From a checkpoint of a small transformer trained on Wikipedia: untied embeddings, a variant of Adam for these matrices.
Each number is 128 + 32 x the weight over its row's rms, rounded and kept within 0 to 255. Layers, rows and columns count from 0. Numbers have three digits each. The size before them is the row's rms in percent of the matrix's.

# layer 3 MLP gate, 512x192, rms 0.0801, rows 278-311, columns 64-127
102:094122122086138115085161186113139145112081077100124137093163119126059100104130100120176141112169082137096180111124122169150118138110178162120070138091085066142129167150099153131135175158114096
101:132087164074167145173104119092150095127118126080098050188123113107084090147102130161149122165094133225135144111134112154106163178132125117146158138134198127085118081123228103074106132171135081
092:118119091107117113161141124127186074105112152082130087088152105147100126128220181115112108083137126120138143089092202106082169109098132165131114132187171090146129093131113106093164102090138076
102:138106148096056146125151131060081121110078110107209095111099151178104121080179122141108147144136077089109109071169064111103123077068147181143119159131090108142143109153147127132101158113083134
104:168148094127149133130103086130192149111095195096140116108120114164097119137147140118149120162152122121198099059170173091090130136161139123099103122126107134158139128177126109134165102093154192
109:103087085145133123109101148103148153162066148133125121110147066177113118155127092131156123161139111130093160084115162115094106069185087143083115159117109131173139156088167105091189157146158139
089:126134126123128115073163165163159088079101079110117148128125137130031164090146085131158117092154084144123115086171140147148096133149116107146067171171165117118116138134084171086109126112153076
097:130181120083150115142103125127097055107147141123077146138151118152117144101126172127150085143128133137136110168139133107157124083180101105083083116128164110144160141168131052158095090139121133
099:163106127132161085162115133091163115115125128140074153155125128136108169239159137173129132094159118115107194121111116114189131072105076184132147127069062077118110163082101126093139173098169178
108:127127086159130130133154147158116140067126105082079139146161090153059177152156149083179048081147098163109097157099091116148100126152161136120080117097078092108088161157056153073113139137134128
108:117097120117138158094086119130183098135089110100162167097110168139106144082090123072172113076094175108129110133116124128078158118106138141089132175095119150116140124141161083100155071105091122
104:136064138135125128156145123121129145081174131100099078132180119101141187135159173091148098146098125129205094078134176135084134141125088122104070182148135126136098112111105127132080130105130105
090:196121071151103107139160123130124148087120080122178134133156138131109141079146135121140117128158167118118180168141082116081126147105173133038143143152135104064094128076134169065081120104100136
095:109153180098152099162076100093111158137118149122153125117031116165078095114187132122134131111111128176118180087115124159144131059150099112119142165122164112107166167162210119119131132175150131
104:074140133122103121100129126164148099132165114131191143199104151070117164096095116132174125124129128100133075113144114091044160111069145128115111124121078147132106124083161197120083072154124142
094:085056137138090169137098055209139130159145131142074024156186124188107146056138111095106116137070114128140103107118115144122121096129187120099114112125126137179069132125100121151120090141163140
096:096018133106141100140125174056120112155127050085162121088148103088137088136136133163092152122090100094101159114163129076103135067117147184118113153101152161075137118077115177129086146106099103
091:101141150122161080087108137162109116145086113126152130147141147130058129133075069158131095126199102161081120105146120128123115147124111133143093142118088099156178122158127125083108089166152060
099:144133104157141120148123142097181138196093111129132104124106146124109134152145106123160138096076109129169164086109106118083138104059090130116154095034100098146092136102173096114163106164120163
100:088172177082141154123131070166128153098074078129159162122123180170108180164061135136132128168074125178128053141108108164080124148086165171145076119101108100165103149155129076143153133121106142
116:101168108173154137058107179111172121142101133086089144096134166117083184162161153120177098058115136127179121079163095063103135126126103128118102196054131095162144203134121078124117120124105111
103:116160118086131103169091138130156062157088136129151079085127116122122177130123187090091107155154121206144122104159128174153201095108170138134167192162152084117158136116053043100170135115164139
093:159079059120116156111087103115187181161063062106158061142166140139073180154141141107167129120141096053160085122116096151121125099076084133089169118123069106177109167107124079083151110159062143
094:172128154084187154160167102109077120085134150145117160135149111129146102128068134114127118106170155189103160126096156194079093194119130109164170125120071157136157124157093119107055157156168175
104:147143095200148116161135106141120115142175102121129130107073164145061118066191104106099115179139072109141139170089073082151132117038134186067093129146147151157137153112148183082137139177104090
095:164086074161092121131152129136200122113109107131134116146097093156103099156095157088148123123113069112155105157131095118100180164150156109098101142062128177113177177171102185149144136149181110
102:133142097154053132183072135074138166086090035052213068128155124090091114167177145084119081088094117096170042122149115142135079101162107151109099083118151090150137136163147136153117123106063115
100:153113097103060152215100134084105072107129131089133155135160128153122170143206090118134108087101109137171102115084153122117123116057160132137145133146148072120093105067134113142149094096153165
101:065110099132124141175098067100175115070126101093140072226143156118120092095132132081149124134137154152146134112160143083166185159157119170149114140160141054165118111091169072087127111146101151
104:091129104081131177130131128143100132130125093081109092116184110158154154128117097107144130136107134138195109155054095104074115098114139168080162158126126080167135115092104131091076056155077141
093:162171095059161095161093100110136152123141147115115168176125124130163165156106184151157158148065147127092183131078234132186125161153085144058131152144113100057096144142148087111119152147195180
093:127118111130127120090111075175097155149170122114110122135107133126135104122185144124148114143155092129163102192088149151046105167143103106110101102139133135089127109201181123090126142143211105
107:154156069089130139105121164113089135098141099119129179137117091195110141143117120093140083127082095137170112141143185078118129126121124159177103149101124084142149119153091109172103144127071089
096:165060095137107124160098130123115127152125109144084142147165094191169172126184160166154085140144163159165190161077113063136127158173105103146150190139109101134140209090088079111179091159099160
# layer 3 MLP up, 512x192, rms 0.0768, rows 278-310, columns 64-127
103:111194049159126092135164149087209138127089107103078115148175114141127146142107228147174131160156081127144127139150100174185143058151163171121118081120154118137123160118093081129105168160131110
098:171172118100101149156109091065129093139150101109084128144146173104135105128094191082146122124100130119105146127122170145155124176134171149132121125116106110117083100122169179126095067152110175
095:186136158093171101067125157180151183096154147188085105186108167199138105131143088067128098122173105148057155159163171114146114146135156066088059081087163128158096154110080107140116165124129089
096:111136158132110181121126128185130198133150157107131134118112076158144103146093093119216095129113118018135168149141158110130176162060168141124159162134073196220159115113156136116147145127120089
100:120138146099181101130103134123103118072155130129095114108149133061130064093198147167170128136138109138095143153129128175171188151180145167145171091167112116122103118156071157136131136104139161
105:110182126143146098132171114107159162113154087085101185149148109154139099105140131122149133075128165141092152176138108184185144125153143108142126123126151132148144103139137073164129134134090138
099:165124083143105159089122181134096125120172106155119120181111169130089057111126086140171168155129158064167112119143132100108148190090126108125083172140133088079080132124149128133160148125134143
102:173110129169107182126070156139059114109135117117144151090181152087123126105185077130116142103126089079148160102208073137102081076068137144119130143166146131107150163135119130112080192115115156
100:107131101122137100153168118110172093096130146159160133101151099147165142097183176115079137132099145195097109149099174126134142122142175118142167129167111150109035111137150143087099133088148115
106:154092141132102157155106159143131107146187143160119145107078137171153108113115154168101164071166063112123231126145106138176133127143112161145130172141153106128119173164104218087123180178139129
102:159164088110135152181084114139093141198087116135054095071173142081090139141151090146103160110125110118135126090083165176114135136130169158065128138155169064120111182129108145158202143133153147
100:168105119167182105135106139136148183137142125086097155131134131139137106127139116104118150139170172134118169129131116097138121136196082094151105127113119171178142141136115072059080148119107074
094:140151136100122124097087126121129085148095082168085155117089143127131093138109179154106122158080098099145119092131143145119095140152162218180084065148124102172190142146212105025136185139159086
099:148136127122138137166116097123055150147155194137159171102136088150160090117140111134110151117119161117131114151109144132155110156100165142144072161102138068110146105178153106195110124170178099
101:085165134164166132137124104105108099176160053100144088174092128160179104127140154165191123153159121180120131115143081105090145106104127081104128089189095142137108128129123149144089113154089142
096:159126153104092147077075105114146092161103123146148111103116137159091082132128116113107098126081204110075139106126171234134103177144175153102095080093154111124126120151175137162176168171124108
095:182091104136165135170143158131105144135062129096104105134122163125179165159075163135166113165123197144074195188101159139124085179182115103169122117066126082143107111117091085131137167112081108
098:113079156142147130159118161097111131069108143142091098125129143092137147148090037148106201131145081174135126108123086190097148110151135095168157120079128129099163087151066144099117136162109113
099:091132062132102119126049107062129094180098056110113099179096196138088148113103185142078173153140162098094124160138119100103174174153109132173117120142089116127144142181174175084199131082142119
099:081103133113189156132142112166121198139126124078174138131144147121103073145121145067121162105166174124127147147079099127075151124167095108113084159096103211153131092166083070122101090133140113
109:152102137131151112159036134119118091109090169136164115133115153097132127122135118148138136137078139151106159155077091106113139133097161139142161152122097092140095154132134156160144107192082095
103:131163084169128138171116071132169105157126080159135177064131152139125175133109178095115104061152134148119114139087071103138131039104180106147139152129154084152141114098101095181146085141127185
112:178166107061145162143159101142115110176159147130177127164110102105203115122133141152108205109144156093039132108154133142130110117141078118090156139132134121137137112088143149129136173168115095
100:186156107157037185166148197148120138154138130157075130127134109142154084139164090104100106134101122045094109138175169137098109082176104088168159120127170109115114132140150111144133162108126146
097:141178123159177083131109117041097102137090081155140102116162084219150178161138145166156113152136129157100152121156100120175176080142074130206089136129084123109171099115121189101105124192134106
096:105189156099126124112138147138167144125104066118157134117140151124120125121150149091159185082115125108164151110096109116126139167074132128149056133104088066119121236144175185132065026169160106
100:130125165156115092077131094192130095123117065158098156074123163148119157157145113139133116139130174132147088108140089099167150145131096149118154107115134104180154108122133160123237120126092112
098:126167169086109168075134148098126127110122163097157164131145144107138158146091097153145184126121099164126114119196104133120081133160150109087125149168092137142177029141141205090097111132135130
099:048139166116150126153103145191117164125069101160147132126115125123082135166128168172137191165177065165185112122120140113101159079204180096144132105129144181124131112145099109075132111188133091
104:140134146164082197103150091113127188165153157086134134144164196141115181075153139096083148158115136163106092088105112142175114107121132132113089093127094150115109103087110167074152115194091128
092:085108153076108099100083079148174137211133168073152118131150100102199126168065174173101179130104182146185144113121178104113140158174153101079106111141159135147149088118065092117050107108123130
092:145124124175128139117147114158153099094153104151145122124127104180119123141094080155087089175157162119119087113132199116098126088162127149120103112165075128130119116124077108141132141176168148
106:101155109065120106129114113050156069143130164183156099120156119102125145144061121155135134130080082141188119116132164129102117131149146105078133061174114153152119106087111135164144156121150157
# layer 3 MLP down (transposed), 512x192, rms 0.076, rows 278-310, columns 64-127
104:064131100108091128122145149085156080138124097141149116131178151155113142121143168157179148151143133108111169140103118127113105094155138078170133125111082127121082185071135100130152166106141107
095:122190141120130152150172119160130096125163080124113126144142167201101111166159137102115123175176099117146085174141116186135165135093127116135147118115138108047097147098153105066169157113148171
096:148083160117135149086127126119124156108158189079129135167117182153069106142177089160158166141100123153171078127129127076107114098158099083183078119109045132147132113111105127152135118133081079
095:107094129106123068129065148119112103147126132163115164155124109142129154139158123138159169089127170092108175083108153089138149194118175153160140108108112173137141138130185126114118099161138125
097:109109072113159091133145140073133122106083182168165163170093137149127140116125137109115174146092115127132112183131127017095118085125112078161113137123139124119126156117101130201096126174141124
105:118180139144115121089192158168119141120086136185149123122151126097087152070178110083092164103093184070082121141148135177149156154086140154142093156163190143144134151166141089128101088138090120
095:139134140135077116155110134119098124106099110146125088118077104170121073141107052113142110112168095100153093176134159127102103148149133094118147125099104139180144107191136143148145128100108174
097:128151126056139107131043180147169116106112118124163146151133149142240102167130140119131178166113128141040124164075163139111057137110124167135079167178141133114136158142168057158113157138162121
100:103153165140118121155106122150155113159143188191139151114094132110157164049166088122114178158155128169144145125171089166076150081183132133142119070179150166198063133117157099126162130104190149
109:169155138154159080138120161151121100116126082144098157125170097122184114149087156131164117121159153129132200136141135171124153129097192144110157172156107115077138120141104148150119135134137101
102:120122125123162183135164115127164174111148144155111083108130100116086056178078164117121172102143156146175133168119086155133163131082206161105159146119141139117130066183117156106122096135088126
101:160123129122167086096123158185148152186209136115101089113126152096126164111170134135132151145145143119115117167113168122098116157163145094209118138082145137126079117156143090157065154114126126
096:115160030130172138099077172123090154118138108077141125130104078164139147163110090136104183120160145141132175104135048119155144095151150109097153130113142165168171106113140157050132114160112118
096:095143155102170121088097084082125178127146136162128123131128030091148085115159114141122161088109081138105098107056102092117125129097100149140216106163162160165137130148143092159159119153144060
101:154151116125176170140110142084148171120134189117122070133135115121086149101133160159120138122068145146157160141138122130153112172176109107039088098151173115065152113127151153190171163148172131
098:145156178092107192097101139167124160166114137095168139151083152077133140163145118130098127171134107151123192057101111125115152100125114111089164106098078168109138108079097210175147133108135134
095:176113133140127111137101094125153108076153152092179154134183101139163136130080192149140132146120128132108129140086103141138130097145090127083103139145109076151137168124136112147102122128141096
099:149121160162106114145095186049104121039142143186135108141086134127153099111193127151140185133133126109203077112181126172111176146109159148131150145088109133124082121141115204142147073093118155
098:158184113155068137156162160152064106157104143162104096137140094200123144109143118109148154147075127134152192171156093174121088072189122155129089124111109178097118093099207078165145119143103142
098:136125131077151169119155092148108153161113153116171112114198135148139168135174135145140122149123132123109072127098115161178097146161113173123136139167107161135114076130081152120145162133154128
109:131055148108136123171091119216117118143095140055103110152087112178151130123133122181075149120146096109165132088083148146123155095134115075091126109150082148124178140168114118134159108158099083
098:121168047151100116144142078116088130141075146106116121062090101109122078121123118153088153101139169111115134107113112224130171058174180104127153120168166131179116125117060113071135110126148122
105:151194131055127130138136132095076160173185141125170153111067157144194126118126139154085190147147141144041141129155131142124146120143090125144104117179138182094115101165096122132067167174154138
097:125111121093162081171111077088120099081202145167176138129174123116117114134119145141167119093114143158117135155080091161137129178106123123131136164101078129166119147126113122142108103106157121
098:149139108140093114069161171138092087148089079131083151118109051121129104100073132144099117108111101155102101133133115129128187113132046127155103132180150102199053140108130124165153172144104083
097:147080120089133111080106154126086129133134130147102093175090106151151139127133119118136130083121099107163087085112134109131157123102133104119102088138137122078179141177101122166133140130166154
098:139186125117134092153080138137162176083059115087103101107179130100102175122125098162170150134120096119161140115165136125071129077108129118131077100149109102032216100092110122149118083151148166
100:113149137109122096149120136133091156141148157163127150133167114118185147114112121138151095099139130103156188099143159137173133085072158100126119153114095163151148134058125149171149134159123059
099:091098154103119176161142106173113111177086142135146136108096114146121134100172099162145142141189079127169137079114125111123176173106123093110146118124140114101118141118125134120108140162146155
103:122100129124140085158149140180103118076150131165123124148106073132089115107115123115166134133151162135140111076155198147080141129098135129150075124106132100114114137123109134131132092140055093
094:116139138157105161142166115119101150090122098142099147123134099129010159116142099103144095059106158106113098123100063148100178093116122111152117153165125129117098130135103082117187075135122123
094:165076165171104108160125191154129136149127093099146147204083181180108212138074095096082146132147107112130108104136119086128110103133122132127078141151103149135095134143184122120122136124088110
104:063176121087125120144140083085165059150140181127175107106148097094172101193136157125171100135152074091172114104141113087136128131125124141140150113132132114133148091151108169106175167109118114